Part of a small language model's weights.
Training: a variant of SOAP for these matrices, 4760 steps.
Each number is 128 + 32 x the weight over its row's rms, rounded and kept within 0 to 255. Layers, rows and columns count from 0. The size above them is the row's rms in percent of the matrix's.

# layer 8 MLP down (transposed), 640x160, rms 0.151, rows 77-131, columns 0-39
size [101 103  99  96 104 107 101 101 102 100 100 107 103 102  99 101  96  99  95 103  99  95 107 100  94 105 100 103  96 100  96  92  97  98  93 102 100  96 100  98 101 100  98 103 100  99  99  97 103  99  96  99  93  98 101]
[[ 91 140 104 126  83 167 114 151 110 107 142 146 179 168 130  92 108 102 167 180 154 108 122  52 119 141  78 137 115 127 147 139  99 115  98 106  66 102 138 112]
 [109 148 140 164 160 225 155 135  92  93 172 152 111 151 129 140 135 107  79 145 138 178  85 161 124 112 161 157 140 146 121 149 104 148 146 132  93 107 127 139]
 [138 151 194 115 176 147 117 144 164 120  83 125 111 138  91 125 118 119 178 128  98 156  68  97 110  79 115 167 121 152 177 118  92 163  72 147 192 148 113 158]
 [ 97 168 105 157 154 163 119 123 159  88 102 119 127 131 142  97 143 184  84 106 177 166 148 135 183 123 176 149  89  93 118 146 100 125 105 157 172 150 144 147]
 [ 94  54 110 107 123 138 139 163 202 153 110  81 142 124 174 191 143 167 122 146 139 220 175 150  48  82 115  97 127 106 124  95 127  91 141 150  79 131 179 154]
 [ 96 101  86 122 106 114  76 154 101 185 110 182  93  88 100 106 140  79 141  77 133 142 122 102 128 159  99 113 105 129 113  85 140  41 109 150  44 126 147 158]
 [ 94  33 154 115 117 124  64 157 159 152 127 152 109 126 162 142 130  81  69 177 201 112 129 167 105  79 105  97  93 124 124 148 176 115  74 100 142 114  80 186]
 [196 128  96 136 171 138 111 128  76 109 111 112 179 198 139 148 169 134 118 175 121 106 140 130 162 105  87 120 110  60 102 126 124 109 118 157 103 107 129 173]
 [159 133 194  94 146 133 132 110 139 113 192 179 141  98 106 158 123 102  98 135  69  94 126 124 131  86 105  82  89 152  69  79  73 107 160 106  89 112 139 118]
 [113 137 176 154 148 180 164 116 116 154 117 169 147 115 106 195  73 161 141 146 146  75 145  88 118  96 165  91 118 126 116 209 135 174  95 100 139 121  75 165]
 [148 146 155 170 119 165 168  71 152 148 139 155 152 159 140 100 156 174 133  96 188 155 136  98 109  36 170 106 112 150  74 125 132 111 183 141 115 159  68 143]
 [ 72 136 144 131 158 125  68 165 173 119 116  97 152 107 120 115 151  72 117 174 125 100 102 108 115 148 143 149 187  97 128 111 107 132 141 139  63  99 137 172]
 [119 110 169 137  57 164  81 160 119 105 163 136 185 128  94 206 153 143 121 182 107 181 154 166 155  87 172 101 133 141 104 132 125 175 133 141 135 121 176 140]
 [159 128 157 133 138 100 203 134  96 113 130 108 123 146 139 132 137 145 181 122  55 153 106 149 103 101 156 114 102 132  95 123 136 140  32 140 207 116 192 128]
 [113 143 170 150 206 176 113  64 106 201 112 102 114  96  57 116  95  79 115  97  91 171 116 175 119 106 166 152 144 102  72 133  91 186 142 102 143  37 130 161]
 [144 158  93  52 135 138 102 112 117 143 126 137 166  72  69 127  57 100 157 160  75 117  71  78 128 113  65 116 135 101 106 110 130  58 150 130  80 123 113 157]
 [171 158 162  56 110 137  85 122 147 108  91  71  98 127  92 115 171 126  92 128 124 149 141 148  61 131 127 110 114 126 113 172 188 149 138 113 162 154 116  78]
 [119 140 131 155 166 184 157 135 136  66 107  62 140 154 182  75  84 163 149 117 133  92 113  90 101 123 159 120  77  97 145 141  88 102 174 141 145 115  67 152]
 [115 132 120 118 143  95 104  87 142 106 125 203 118 116  79 150 109 116 175 168 149  95  74 181 120 111 103 137 120 125 142  74 133 128 185 139 129  98 167  92]
 [134 125  83 163 147  88 124 115  90  84 109 198 142 190  87 141 159 133 114  88 123 161 174 170 126  76 103  79  86 129 153  99 122 109 138 133  62 162 109 167]
 [159 139 126 152 127 138 103 102 143 183 125 152 163 155 150 139  21 126 138 117  97 183 184 103 129 148 140 163  77 159 126 107  72 106 103 140 118 149 157 150]
 [111  77 176 157  86 144 171 121 116 149  93 135 120  60 161 114  48 136 110 151 128 152 101 138  80 125 148 116 118 175  93 153 100 121 118 107  83 106 103  90]
 [166  63 163 140 189 131 186  93 121 123 157 138 112 140 112 142 124 212 113 117 120 132  46 111 139 107 164 119  94 113 142 106 118 162 155  49 109 126 149 109]
 [141  89 132 166 136  73 128 199  48 145 137 147 127 129 154  62 118 132 156  81 121 187 153  94 103 108 196 131 187 170 103 180 134 182 121 172 165 124  66  49]
 [120  97 123 180  96 126 105 131  96  82 177 121 217  90  74 134 161 126 159 140 105 137 158  74 100 125 111  98 131 132 159 152 113 116 123 151 110 151 137  85]
 [108 167 195 128  57 135 114 137 153 171 114  92 110 226 172 146 170 121 101  98 164 174 132 129 123 122 175 172 163 146 162 149 184  67 135 119 142 143 125  92]
 [104 133 133 136 114  95 203 152 160 135 101  65  97 161  79 117 168 151 155 157 120 121 137 155 118 183 160 169  80 152 157 119 150 117  95 161 118 126 154  99]
 [101 148  77 145 132  77  94 162 177 116 117 115 110 141 169  94 136  98 121 143 157  70 113 173 159  71  68 149 132 187 109 102 134 136 141 164 102  88  80  61]
 [147 146 105 106 164  95 166  78  44 157 110 109 122 117 166 164 134 179 140  71  95 147 112 140 142 105 127  98 150  96 152 118 149 106 190 147 135  95 103 142]
 [137 148 131 132 198 180  54 162  73 111 175 189  58 185 165 103 160 184 169 144 115  63 142 128 138  84 164 135 148 173 123 178 129  95 130 129 143 112 129 150]
 [127 135 123  92 116 150 146 134 107 133 130  84 103 100 145 132 144 107 195 112 126  68 160 167 161 160 119 156  95 150 138 149 170  86 168 155  88 142 143 141]
 [180 162 109 163  88 126 141 126 141 123 103  93 169 139 133 121 120 140 149  96 130 124 120  96 146 184 140 138  94 163  85 123 106 144 172 119 137  86  89 155]
 [124 100  71 157 151 139 175 151 114 132  84 139 148 179 155  83  91 137 110 111  74 116 143 182  91 137 174 175  64 128 169 138 150 150 130 135 131 131 159 125]
 [132 123 140 141 109 204 141 151 101 122 183 153  47  90 117  63 121 171 153 115 218 121 126 209 118 177 153 101 107 101 170 188 114  99  94 149 122 113 162 125]
 [137 108 155 163  86 156  90 165 125 130 184 110 132 121 133 103 153 108 110 136 143 201  54 116 112 115 152 124 101 180 176 141 144 108 144 183 162 116 143 129]
 [114 159 187 220  68 145  87 124 115 158  71 153 145 177 136 127 111 133 102 178 150 132 128 104 115  78 162  99  72  89  85 124 123 162  97 128 144  83 146 119]
 [140  92 135 179 157 138 150 124  98 117 128 161 131 151 134 171 124  60 111 113  88 164 186  48 155 123 110  95  89 117 130 196 123 124 124 125 115 163  48 107]
 [106 122  86 169 126 179  95 180 107  84  99 162 136 134 117 113 166 176 118 127 152  92  95 123 109 125 123 126 100 137 117 152  29 109 160 147 178 186 150 159]
 [ 97 131 130 152  89 138 166 104 164 136 133 125 145 129 198  95 146 113 210 101 104 141 116 144 145 157 201 133 146 134  89 131 150  73 114  91 165 152 158 111]
 [138 138  99 106 133  72 103 100 143 129 104 128 136 110 120  91  91 108 173 142 104  56 128 103 123 154 154 106 110 194 175  91 138 112  90 139 125 176 158 182]
 [ 66 136 168 202 146  94 108 126 151 141 168 163 136 117 125 158 118 144 128  92 102 126 169 110 194 170 138 136 168 162 128 107 112 118 179  96 123 160  90 114]
 [188 176 140 111 144 109 104 137 128 102 192 164 100 147 127 130 148 155  76 122 145 157  77 108 137  76 161  77 115 106  99 175 109 214 121 124 120 133 159  78]
 [153 113 137 205  89 160 145 155 110 105 148  95  88 142  93  68  89 163 144  93 129 120 129 101 131  96 103 138  81  74 138 113 143 180 130 176 173 115 105 153]
 [132  91 146 137 113 130 155 110 137 120  67  68 136 108 133 105 116 114 113 102 169 170 141 123 117 159 124 148 117 160  84 143  87 168 161 154 142 152 154 142]
 [156  87 133 131 144 112  99 130 104 129  97  90 116 174 120 109 137 166  82 156 123  88 129  82 129 152 158 102 104 132 116 158 136 159 123 111  98  92  96  76]
 [117  73 160 140 169 124 155 134 131 186 174 159 189 158 105 141 109 121 118 167 165 144  87 155 115 189 133  96 164 111  79 104 144 154 110 171 160  92 115  41]
 [196 133 108 169 153 169 119 153 122  79 104 130   0 125  90 115 105 177 179 156  85 139 121 121  67 186 155 151 126  81 160 159 102 136  76 158 125 142 131 126]
 [122  65 189 114 205 165 118 163 177  98 137 157 120 201 140 165 113  89 137 151 124 152 165 149 128 127 120 161 106 129 130 100 159 185 179  58 139  89 194 117]
 [ 96 104 175 162 162  74 143 137 129 118 165 102 127 162 160 118 144 150 105 102  89 107 116 118 104 147 205 159 145 189  60 143  59 138 108 108 110  95  79 182]
 [ 54 120 168  34 140 133 123 101 177 150 131 143 125 112 102 134 124 160 165 139 148 100  95  83 141 160 119 110 149 143 116 145 143  83 111 112 132 148 180 174]
 [ 98  75 151 184 130 135 137 121 133  89 112 154 167 100  68 140 125 154 123  88 139 194  95  96  75 125  91 134 151 131 177  66  90  85 120 100 144 136 105 160]
 [153  94 135 105  50 168  82 120  76 129 144 110 113 104 146 190 101 152 125 105  72  19  71 122  78 101 119 141 124 149  73 164  90 171 122 139 149 130 199 116]
 [131 124 126 168 177 127 137 128 154  59  68  97 127 151 108  62 149 145 138 127 169  78 181 124  99 139 111  63  66 116 105 194 144 147 133  77 130 178  89 157]
 [183 202 131 126 155 131 122 115  96  54  91 115 183 183  86 170 117 170 120 160 155 122 164  93 168 128 161 162  94  93  78 136 118 116 165 157 134 133 113 158]
 [182 126 111 185 153 113 146 124 118 124 123 118 149  85 133 190 121 129 136 105 112 170 170 175 114 102  71 141 117 116  97 102 112 164 132 117 114 200 144 122]]
# layer 8 MLP gate, 640x160, rms 0.17, rows 78-131, columns 0-39
size [101  95 100 103 102  97 100 102 100 101 104 100 113  98 102  93 103  95  99  95  87  96  93  99  99 104 102 101 109 110 101  93 103 106 101  95  91 115  98 105  98 107  98 100  96  96 100 103  90 105  97  97  95 104]
[[ 91  39 136 107 130 119 111 139 117  97  96 102 129 137 114 150 150 185 175 141 141 111 170  97 120 131  96 122 108 104 145 142 185 106 133 187 130 151 148 123]
 [126 120 163 140  97 145 172 116 142 160  77 124 113 175 149 144 156 127 129 127 186 123 180  91 118 157 167  91 128 184 114 175 168 114 144 119  97 115 144 176]
 [ 89 178  74 106 133  96 139  68 120 166  86 140 102  96 117 156  96 112 112  71 174  63 124 136 142  85 161 178  63  97 177  83 145 173 123 158  77 121 157  59]
 [165 128 134 133 150 133 105 108 158 224 122  87 107  88 135 150  77  54 173 132 151  85 108 147 144 102 137 141 116 120 135 162 160 166 181 168 168 130 167  85]
 [123 165 122 106 103 128 148 148  91 153 167  65 110 141 168  90 104  63 150 121 149 122 141 151 122 117 126 121  91 105 154 137 119 110 122 210 122 164 162 187]
 [121 145  86 144 159 124 170 130 135 151 168 175 162 179 173 139 143  79  96 189 158 150  82  80 178 120 121 169  99 161 164  97 122 113 165 106 137 158 119 193]
 [119 107 163 127 126 128 120 117 140  52  79 177 104 141 148 111 151 111 115 152 108 111  94 179 120 159 110  85 174  64 130 125 142 122 123  97  87 120 163 152]
 [157 159  59 138 119 124  83 148 182 113 119 161 109 135 113 131 111 148  62  62 133 140 134 107 129 121 165 181 142 114 129  96 195  97 115 101 116 115 165 150]
 [103 143 124 129 167 110 218 139 114 199 106 133 147 135 102 152 100 158 139 131  69 109 146 194 151 111 151 114 157 142 118 107 131 106  68  91 124 116  66 125]
 [159 147 146 130 109 123 175 124 164  59  57  76 123 128 145 154 162  97 133 128 177 149 150 162 149 110 121 113 108  73  60 174 125 105 131 142 133 121 141 154]
 [156 167 159 110  75 160 144 143  98 109  71 129 149 163  46 143  56 175 120 114 146 114 111  89 166 121 132 162 103 133 106 144 102 137 134 127 115 101 131  82]
 [156 157 109 123 148 187 161 115 171 130 161 158 104 147  79  52 150 168 109 119 154 105 145 146 117 193 113 148 133 139 159  93 115  67  88 133 150 162  97 150]
 [156 132 112  98  94 107 126 186 169 138 111 155 131 139 138 176 109 122 120 125  99 126 185 125 139 142 146 109 117 137  97 146 150 132 186 138 140  62 119 126]
 [ 92  97 141 126 115 139 178 145 140 125 101  39  95 102 116 128  97 145 127 106 122  78 150 184 151  71 163 123  77 105 146 168  87 151 112 162 172 138  97 146]
 [ 80 124 154 115 146 117 170 138 135  80 130 124 134 155 175 175 130 158 117 139 177  94 125 141  96 113 116 126 137 130 104 142 124 200 147 123  74 179 181 174]
 [136 140 124 148 135 134 148 111  71 207 154 140 138  63 130 157 171 149  51  99 104 132  89 140 171 116 148 140  96 158 131 116 201 124 156 154 104 138 135 112]
 [166 109 120 125  69 126 124 125 130 197 107 102 162 104 123 160 177 130 184 196  94 104 150 145 110 133 165 144 134 150 152 181 146 113 123 112 162 190 192 143]
 [138 131 132  93 134  59 166 142 110 107 144  90 118 179  98 172 145 151 156  64  69  56 159  87 154 163 123  92 124 137 173 122 140  92 181 155  78 102 107  95]
 [124  72 142 102  90 139  82 161 122 120  89 129 131 150 106  62 148 118 114 129 126  73 178 104 147 140 107 118 120 128  58  94 114 118 158 191 116 106 127 116]
 [108  86 121 127 147 120  89 135 114  88 107 110  91 117 154 122 157  75 132 115 177  42 110 114 120 172 167 146 152 183 114 117 140 101 125 144 123 184 136 125]
 [141  84 172 140 140 170 135 112 115 148 124 121 135 189 128  68 164 186  73 100 135  83 156 146 179 169 117 141 171 123 110 104 134 139 135  95  89 117 132 115]
 [151 138 213 160 119 143 107 153  90 114 144 102  37 136 144 118 101 132  95 161  91 115 110 118 106 100 150 113 121 138  84 127  80 178 126 119  92 110 180 161]
 [127 137 104 160 109 147 113 170 104 213 152 118 128 138  75 180 142 127 144 162 105 146 129  66  95 110 103 110  90 152 195 152 180 107 138  68 106 137 168 156]
 [130 143 128 135 103 153 157 157 139  88 104 108 181 209 110 120 116 189 130 117 154 140  93  81 122 131  83 160 152  53  94 128 132 148 102 126  53 185 129 142]
 [139 150 155  99 173 162 144 130  85  86 135 192 104 192 139 122 110  82 103 126 152 193 139 112  71 120 143 102 131 108 158 127 167 123 144 165 128  91 116 158]
 [ 99 140 113 129 108 112  84  87 153 120 127 135 161 154 132 147  90 117 131 147 115 134  93 109 123  35 137 108 172 151 165 150  99  75 130 100 102  94 139 105]
 [151 176 108  90 127 112 120 127 128 117 135  86  61 141 103 101 125 166  90 109 161 113 131 132  99 145  99 116 121 154 144  78 161  91 121 161 109 159 146  94]
 [162  66  86 131  81 108  75 139 113 143  89 140 142 144  72 152 102 134 102 101 172  97 170 135 129 113 117 154 156 154 142 110  97 141 160 136 158 161 186 131]
 [ 74 109 104  91 169 154 109 186 110 103 141  95 112 115 137 171 142 152 155 226 157  55 137 121 127 142 163 151 149 189 103 177 118 128 117  86 119 124 175 116]
 [163 113 134 151 107 194 146 151 178 125 209 110 128 125 112  86  53 167 140 126 105 110 177 124 138 150 139 109 119 156 124 144 142 122 138 149 122 177 163 146]
 [ 95 105  86 202 149 137 165 127 142 138  91 102 107 109 139 132  85 147 122 159 140 142 132 168 147 138 138 151 156 164  75 155 101  82 105  89 154 156 150  62]
 [101 122 128 104  90 129 179 163 131 127 152 172 145 117 117 118 138 131  76  85  97 114 115 105 166  50  96 139 186 133 136 148 147 113 170 181 169 151  88 132]
 [108 142 128 128 126 145 137 134 181 145  55 118 153  99  97 107 139  91 167 116 109  97  79 161 136 149 104 110 184 144 111 153  53 145  80  51 157 152  95 141]
 [ 91  96 155 140 157 109 114 116 138 169  86 138  86 161 131 159 103 144  70 115  78 108 148 158 131 122 122  95 122 144  86 139 133 192 135 119  95 112  93 124]
 [185 175 119 138 134 182 134 218 138 147 134 138 158 207 131 146 159 157 155 150  99  98 119 161 105 140  86 117 109 161 112 173  87 121 181  58  89 115 197 138]
 [133 167 130 192 194  65 154 171 125 128 122 119 126  89 139 149 122 145  58  72  96  99 151 152 161 149 145 133 120 143 189 138  90 147 172  71 146 158 113  96]
 [119 108 139  91 117 137 103 111  73 142 164 171  89 164  89  76 115 149 120  87  60 124  89 159  77  89 147  95 107 163 124 152 158  98 133 168  91 102 177 116]
 [ 96 114 133 127 148 124 126 126 149 169 120  90 178 125  76 140 142 179 150 109 104 213 151 152 153  96 175 122  74 153 131 136 134 169 140 121  84 118 106 106]
 [ 83 113 146 192 131 111 112 110 172 204 181 101 138 112 146 148 131 139 113 129 122 146  80 103 147 114  90 131  94 191 170 104 155  44 155 104 194 118  93 110]
 [114 153 158  85 101 139 118  92  72 133 127  63  88 170  73 140 103  80 127 132 180 101  89 180 129  92 180 126  50 143 120 103 144  77 105 141 121 125 107  86]
 [ 97 128 142 150 160 119  85  81 109  96 126 107 173  84  97 145 118 166 194  95  88 143 140 112 155 146 141 114 126 125 115  97  98  83 134 115 122 140 165  95]
 [125  86  87 102 125  60 180 159 148 146  73 191 151 141 153 108 156 183 102 137 194 120 124 148 150 104 136 140  80 160 156  99 157 115  83  58  83  95 127 113]
 [159 156  83 150 134 161 104 135 121 163  94 129 104 120 118 160 150 170 113  95 103 204 162 125 123 141 151  87 132 156  85 128 121  89  93 129 154 117 185 111]
 [165 206 144 175 122 113 209 134 131 136 135 168 149 113 171 110 103  92 121 117 107 157 114  87 134 122 127 124 188 106 180 187 176  90  99  37 140 142 102 142]
 [144 120 174 189  60 125 149 128 169 144 144 110 181 178 163  70  96 134 130 101 137 130 101 108  26 146  91 155 178  64 110  86 157 180 129 177 181  80 108 112]
 [165 131 157  96 133 114 153 140 142 147 155 133 101 151 103 180 123 181 104 141 125  94 171  84  84 160 120 123 163 179 121 111 110 150 121 108  70 125 126  98]
 [150 161  92 124 112 116 162 118  90 144 190 143 136  31 115 115 100 151 169 125  62  71 182 128 170 188  69  41 137 180 140  69 112 111 118  99 210 195 136 131]
 [155 108 110 120 157 142  90 104  79 131 138  68 134  68  77  90 117 133  73 204 160 179 119 125 153 170 109  88 117 154 114 166 152 121 174  92 128 116 165 139]
 [131 196 156 176 133 105 143 165 145 159 105 111 119 160 119 137 104 154  94  76 112  91 180 125 182 150 124 133 151 116 135 124 162  93 121 146 157 144 109 173]
 [152 117 109 146 102 150 134 150 181 160  98 115 155 123  76 142 149 113  87 134 127 186 123 118  77 168 138 127  90 195 166 106  75 135 164  83 163  98  90 123]
 [137 100 162 127 115 119 143 116  84 130 152 125 148 131 114 118 131 134 137 110 124 141  97 149  85 141 163 125 129 176 112  71 146  78 102 133 129 114 147 111]
 [122 138 130 124 100 107 149 123 170 103 147 145  85 116 109  89 153 138 130 129 120 118 131 190 187 153 110 164 194  86 188 132 128  78 137 117  94  93  50 117]
 [162 137 103 130 190 107 182 138 101  95 144 138 115 157 127 100 149 105  85 185 130 123 198 133 134 124  85 175 113 179  91 150 161 131 107 160 157 122  94  93]
 [ 83  91  93 106 105 144 193 162 159 128 100 144  97 149 156  54 119 115 178 124 134 118 138 126 194 123 119 151 120 134 173 140 138  12 161 178 143 104 118 112]]
# layer 8 MLP up, 640x160, rms 0.165, rows 78-131, columns 0-39
size [103  99 100 101 101  99  98 105  97  98 109  96 102  94  99  93 109  94 100  97  94  98 102  96 103 100  99  99 103  99  98 101 106 100 100  99  91 107 100  96  99 101  99 102  97  93  93 106  95  96  91  94  93 108]
[[156 112 151  55 111 128 165 118 168 123  91 128 136  86 103 110 129 213 152 117 178 152 129 136  91  98 126 160 172 147 135  98 162 103  64 127  94 129 177 135]
 [140 156 131 157 174 114 187 120  82  49 136  76 105 128 130 190 127  90  74 110  99 186 142 109 141  83 138 180  98  93 101 147 167 179  83 114 173 133 138 169]
 [ 92 140 152  93 143 148 112 133 171 110 127 104 111 181 104  83 221 123  47 170  81 160 142 134  83  74 114 113 118 116 132 162 168 176 145 124 137 154 116 145]
 [156 151 116 160 180 110  98 115 146 131 156  98 131 159 132  91 140  98  55 161 151 141 101  99 128 155 182 133  98  68 161 104 137  71 141 197 134  54 130 129]
 [ 42 128  87  51 135 216 124 144 134  90 144 157 185  61  99  60 125 128 129 107 178 132 161 141 133 141 134 148 134 117 148 127 141 108 130 127  85 148 127 118]
 [110  96 142 117 102 167 143 168 120 140  81 135 137 150 106 145 153 127  85 147 119 189 143 126 198 124  92 162 164 123  81  72 120 153 110 103 190 115  93 163]
 [161 110 148 110 129 134 141 125  99 143 129 185 132 100 151 117 136  31  89 144 119 139 176 120 159 181  98 143  85 140 100 138 109 199 129 100  91 152 112 106]
 [164  74 129 181 169  96 167  97 147 126 126  88 131 147 130 238 126 115 124 106 158 102 117 124 106 111 113  88 193 106  97  83 150 123 144 134  73  63 150 119]
 [122 138  74 115  63  91 126 166 133 106 118 158 128 170  91 132 147  54 184  90 142 163 153 130 109 151 153 169  71 176  65 115 109 117 136 156 116 121 140 104]
 [ 98 150 107 183 146 106 139 160 122 140 151  54  64 162 127 124 124 110 127 160  81 185 119 135 114 118 138 139 147 189  84  96 157 160 133 121  36 122 120 123]
 [163 159 180 134 149 137  99 136 120 116 106 103 158  87  86  81 130 130 145 129  96 144 133  58 146 143  90 160 159  99 120 178  96 186 145 145 128 109 125 108]
 [135  83 144 134 149 121  83 132 129 119 100 121 103 127 102 162 132 188 133 150 109 121 142 108 116 111 136 105 142 109 166 215 147  75 103 148 137 195 175  84]
 [135  80  83 141 179 126 172 172 114 119 113  63  76  93 113 126  98 131 102 135 125 109 144 112 120 159 175 151 136  99  80 131 150 132 142 197 112 137 155  51]
 [106 171 145 156 110 121 161 116 111 105 148  76  99  72  84 131 102 106 159  86 116  87 117  90 162 207  94 147 131 106 162 159  93 146 195  67 108 110 109 136]
 [137 130 126 147  92 102 118 142  79 153 107 107 136 125  50 154  77 156 130 126  99 150  96  99 152  73 122 111  67  84 146 118 102  82  77 105 147 101 116  91]
 [120  79 145 119 123 133 142  95 137 172 158 146 153 167 179 109 105 166 143  99 153 148  97 221 174 107 150 155 131 137  79 139 131 111  89 133 105 171 117 125]
 [114 126 105 143 116  82 150  93  61 143 125 166 145 150 147  82  87 152  67  81  45 134 202 118 125 175 124 175 175 147 153 175 147 126 118 135 146 121 183 127]
 [180  63 122 144  60 157 168  97  95 104 204  91 143 119 131  96 117 145  79 146 168 136 162 122 145 137  80 143 148 128 121 139 115 121 119 125 126 193 120 162]
 [150 149 129 102 148 159 172 110 133 145 139 125 149  61  80 147  99 135 159 148  88 129  71 124  41 132 113 109 171 125 211 135  72 113 156 125 117 115 139 149]
 [131 111  84 153 144  99 157  50 139 193 133 109 114 135 158 150 113 131 163 139 123 132  96 104 188 146  93  96 102 159 150 135 174  92 134 129  53 133 147  61]
 [122  57 161 121 146 119 110 104 125 176 121 151 103 138 147 149 149 121 114 129 147 186 161 122 190  69 128 109 163 188  98 101 117 125 153 117  83  51 107 146]
 [112 150 164 124 136 146 169 103 122  95 157 156  54 132 144 145 138 152 136 178 127 128 119 164 122  66 176  82  93 172 171 121  89 159 159 111 130 140 145 141]
 [ 72  95 127 147  53 133 109 121 121 158 140 132  88  64 105  95 130 106 146 147 132  67 136  94 105 136 145 135 106 200 165 177 164  98 144 125 155 122 172 117]
 [108 109 171 195 164 109 126 122 132 101 118 139 147 101 122 111  79 139  77 112 120 176 106 131 168 138  73 142 110 127 103 145 126 102 158 130 162 130 174 109]
 [157 133 157  54 160 104 165 107 134 136 133  77 159 147 138  91 103 111 117  64 119 158 101 112  86 133 152 120  94 151 127 210 176 118 113 166 144  96 117 159]
 [134 171 115 110 177 138  72 198  88 113 106 107 149 112 137 141 107 132 108 133 150  44 105 195 158 149 107 128 154  95 117 108  82 131 105 133 120  76 100  89]
 [127 146 130 134 118 141 120 112 145  96 133  79 163 119 161  94 152 166  96 219 122 153 128 135  93 122  99 149 117 124 151 143 141 164 154 167 110 124  84 143]
 [154 146  77 111 160 150 201 192 142  94 154 172 132 114 111 155 113 157 111 125 147 103 160 145 149 148 131 114 135 196 152 117  52 127 162 165 110 139 176 122]
 [126 118 126 122 126 142 145 123 138 127 190 140 127 134 161 167  76 128 119 163 135 147 128 168  86 110 145  82 166 115 108 123 171 177 125 148 111 109 145  79]
 [ 71 126 108 170 117  70 142  97 111 134 124 125 104  98 123  58 139 104 130 175 155 127 126 140  90 178 178 151 178  93 145  65  97 192 141 139 101 117  97 138]
 [ 80 157  85 177  52 117 143 190 131 194 127 139 144 120  58 107 106 144 126 115 178 196  84 161 129 182  88 118 179 100 112 133 106 125 122 141 100 134 129 126]
 [172  85 105 190 111 101  94 128 128 122 169 110 140 140 139 148 138 155 108 126 179 102 135 168 137   7  96 133 126 127  97 100 104 125 135 114 164 163 166  40]
 [132 149 139 122 110 125 187 101 191 150 137 135 100 146 134  92 109 163 133 115 129 139 170 143 192 103  99 100 195 171  73 104  58 203  99 109 173 151 113 153]
 [174 147 128 125 131 135 124 172 132 121 142 163 118 134 157 146 164  95  96 159 155 107 203 152 123  89 144 131  88  91  79 159 123  59 103  75 118 104  94 171]
 [172 128 113 115 114 144  30 118 150 120 133  90  90 134 137  98 138 122 135 154  74 153 175 158 114 107 100 106 198 130 105 160 111 198  94 111 107 151 123 173]
 [116 100  62 148 111 100 110 135 156 157 183 116 109 143 165 105 165  84 149 160 190 169 206 119 125 154 123 163 113 114 140 162 110 130 137 161 169  66 157 173]
 [127 114 137 137 132 103  77 169 120 115 129 133 100 177 126  94  51 133 146 110  57 174 126 118 136 134 171 114 110 198 108 160 118 130 138 111 120 104 121  97]
 [ 64 123 164 106 194 120 144 101 130 157 174 132 140 133  88 129 141 147 154 100 190  95 110 144 126 134 108 131 121 145  90 197 109 151 133 161 130 143 120 134]
 [150 118 204 150 105 163  99 142 142 109 141 142 136  94  70  82 174 119  96 130 119 184 114 167 120 112  98 135 130  78 161 163 131  59 148 139 163 106 161 123]
 [135 127 127 121 141 108 137 195  90 187 100 119 148 195  79  92 110 130 209 142 169 135 115  83 135 119 142  68 121  99 166 178 101 107 149 157 120  94 165  83]
 [ 45  68 121 142 191  96 176 125 107 145 147 148 127 178 119 117 142 167 129 128 106 153 148 100 200 158 152 156 146 138 123 115  78 101 105 111 111 184 171 140]
 [171 156  90  81 139 141  94 136 130 189 193 107 173  71 111  90 154  67 167 154  82 103 166 107  99 130 106 105 128 134 129  99 113 140 108 108  99 185 137 143]
 [162 104 155 118  32 182 139 127 113  73 134 101 116 177 144 119 128  86  67 106 131 134 141  95 134 153  51 137 200  98 126 151 160 126 175 120 155 132 109 134]
 [119  82 113 147 158 159  82 170  60 135  88 124 190  93  95 104 135 155 110 165 143 141 201 159 121  92 131 125 127 133  45 163 167 123  80 151 113 116 156 100]
 [108 173 157 165 147  80  85  98 131 103 154 192 127  83 120 129 190 155 126  61  95  76 120 175 182  94 103  94 112 196 153 135 185  95 110 165  56 146 123 149]
 [ 96 155 153 104 140 173 132  64  95 110 112 190  69 115 115 123 100 134 100 101 104 140 121 171 252 124 161 139 160  88 109 116 124 159 104 124  94 157  91 116]
 [126 172 157 147 130  93 202  88 144 156 206 140 141  72 156 148 162 129 161 125 114 138 139 104  59 172 104 130 140 138  94  82  80 109 123 171 136 127 127 178]
 [127  95 113 123 160  98 170 114 181 102 164 110  53 134 162 105  62 151 129 119 174 155  85 144 151 105 135  84 138 200 131  99 136 117 104 102  74 107 131 127]
 [128 132 166 116  98  87 102 152 102 104 123  98  81 102  97  94 124 122 122 164  99 140 112 146 108 132 163 136 127 111 121 118 113 153 147 142 110 153 150  45]
 [123 151  98 113 144 131 127 131 161 144 141  37 137 202 173 154 128  65 164 157 106 135 134 150 172 129  81  77 121 105 165 128 114 153 128  65 169 115  78 106]
 [ 85 161 135 107 156 156 116 157 156  97  50 108 193 186 130 154 190  94 149 122 121 202 129 161  94 100 110 136 130 161 112 162 142 116  77 178 116 155 155 125]
 [139  79  83  91  90  87 132 104 149 141 145 108  91 125  98 142 103 145  77 190 122  98 154  77 156 103 118 110 190 156 115 133 123 152 136 180 127 136 187 129]
 [115 126 143 110  97 164 122 128 140 144  88 127 115 117 119 141 105 131 103 110 186  97 135 112 113 111 182 123 105  84 187 182  83  94  82 156  88  99 133 129]
 [172 174 134 159  85  83  71  78  40  90 116  83 153 141 100 127 153 149 108 110 160 177 127  96 101  98 127 129 155 140 106 186 151 165 110 169 110 111 131 113]]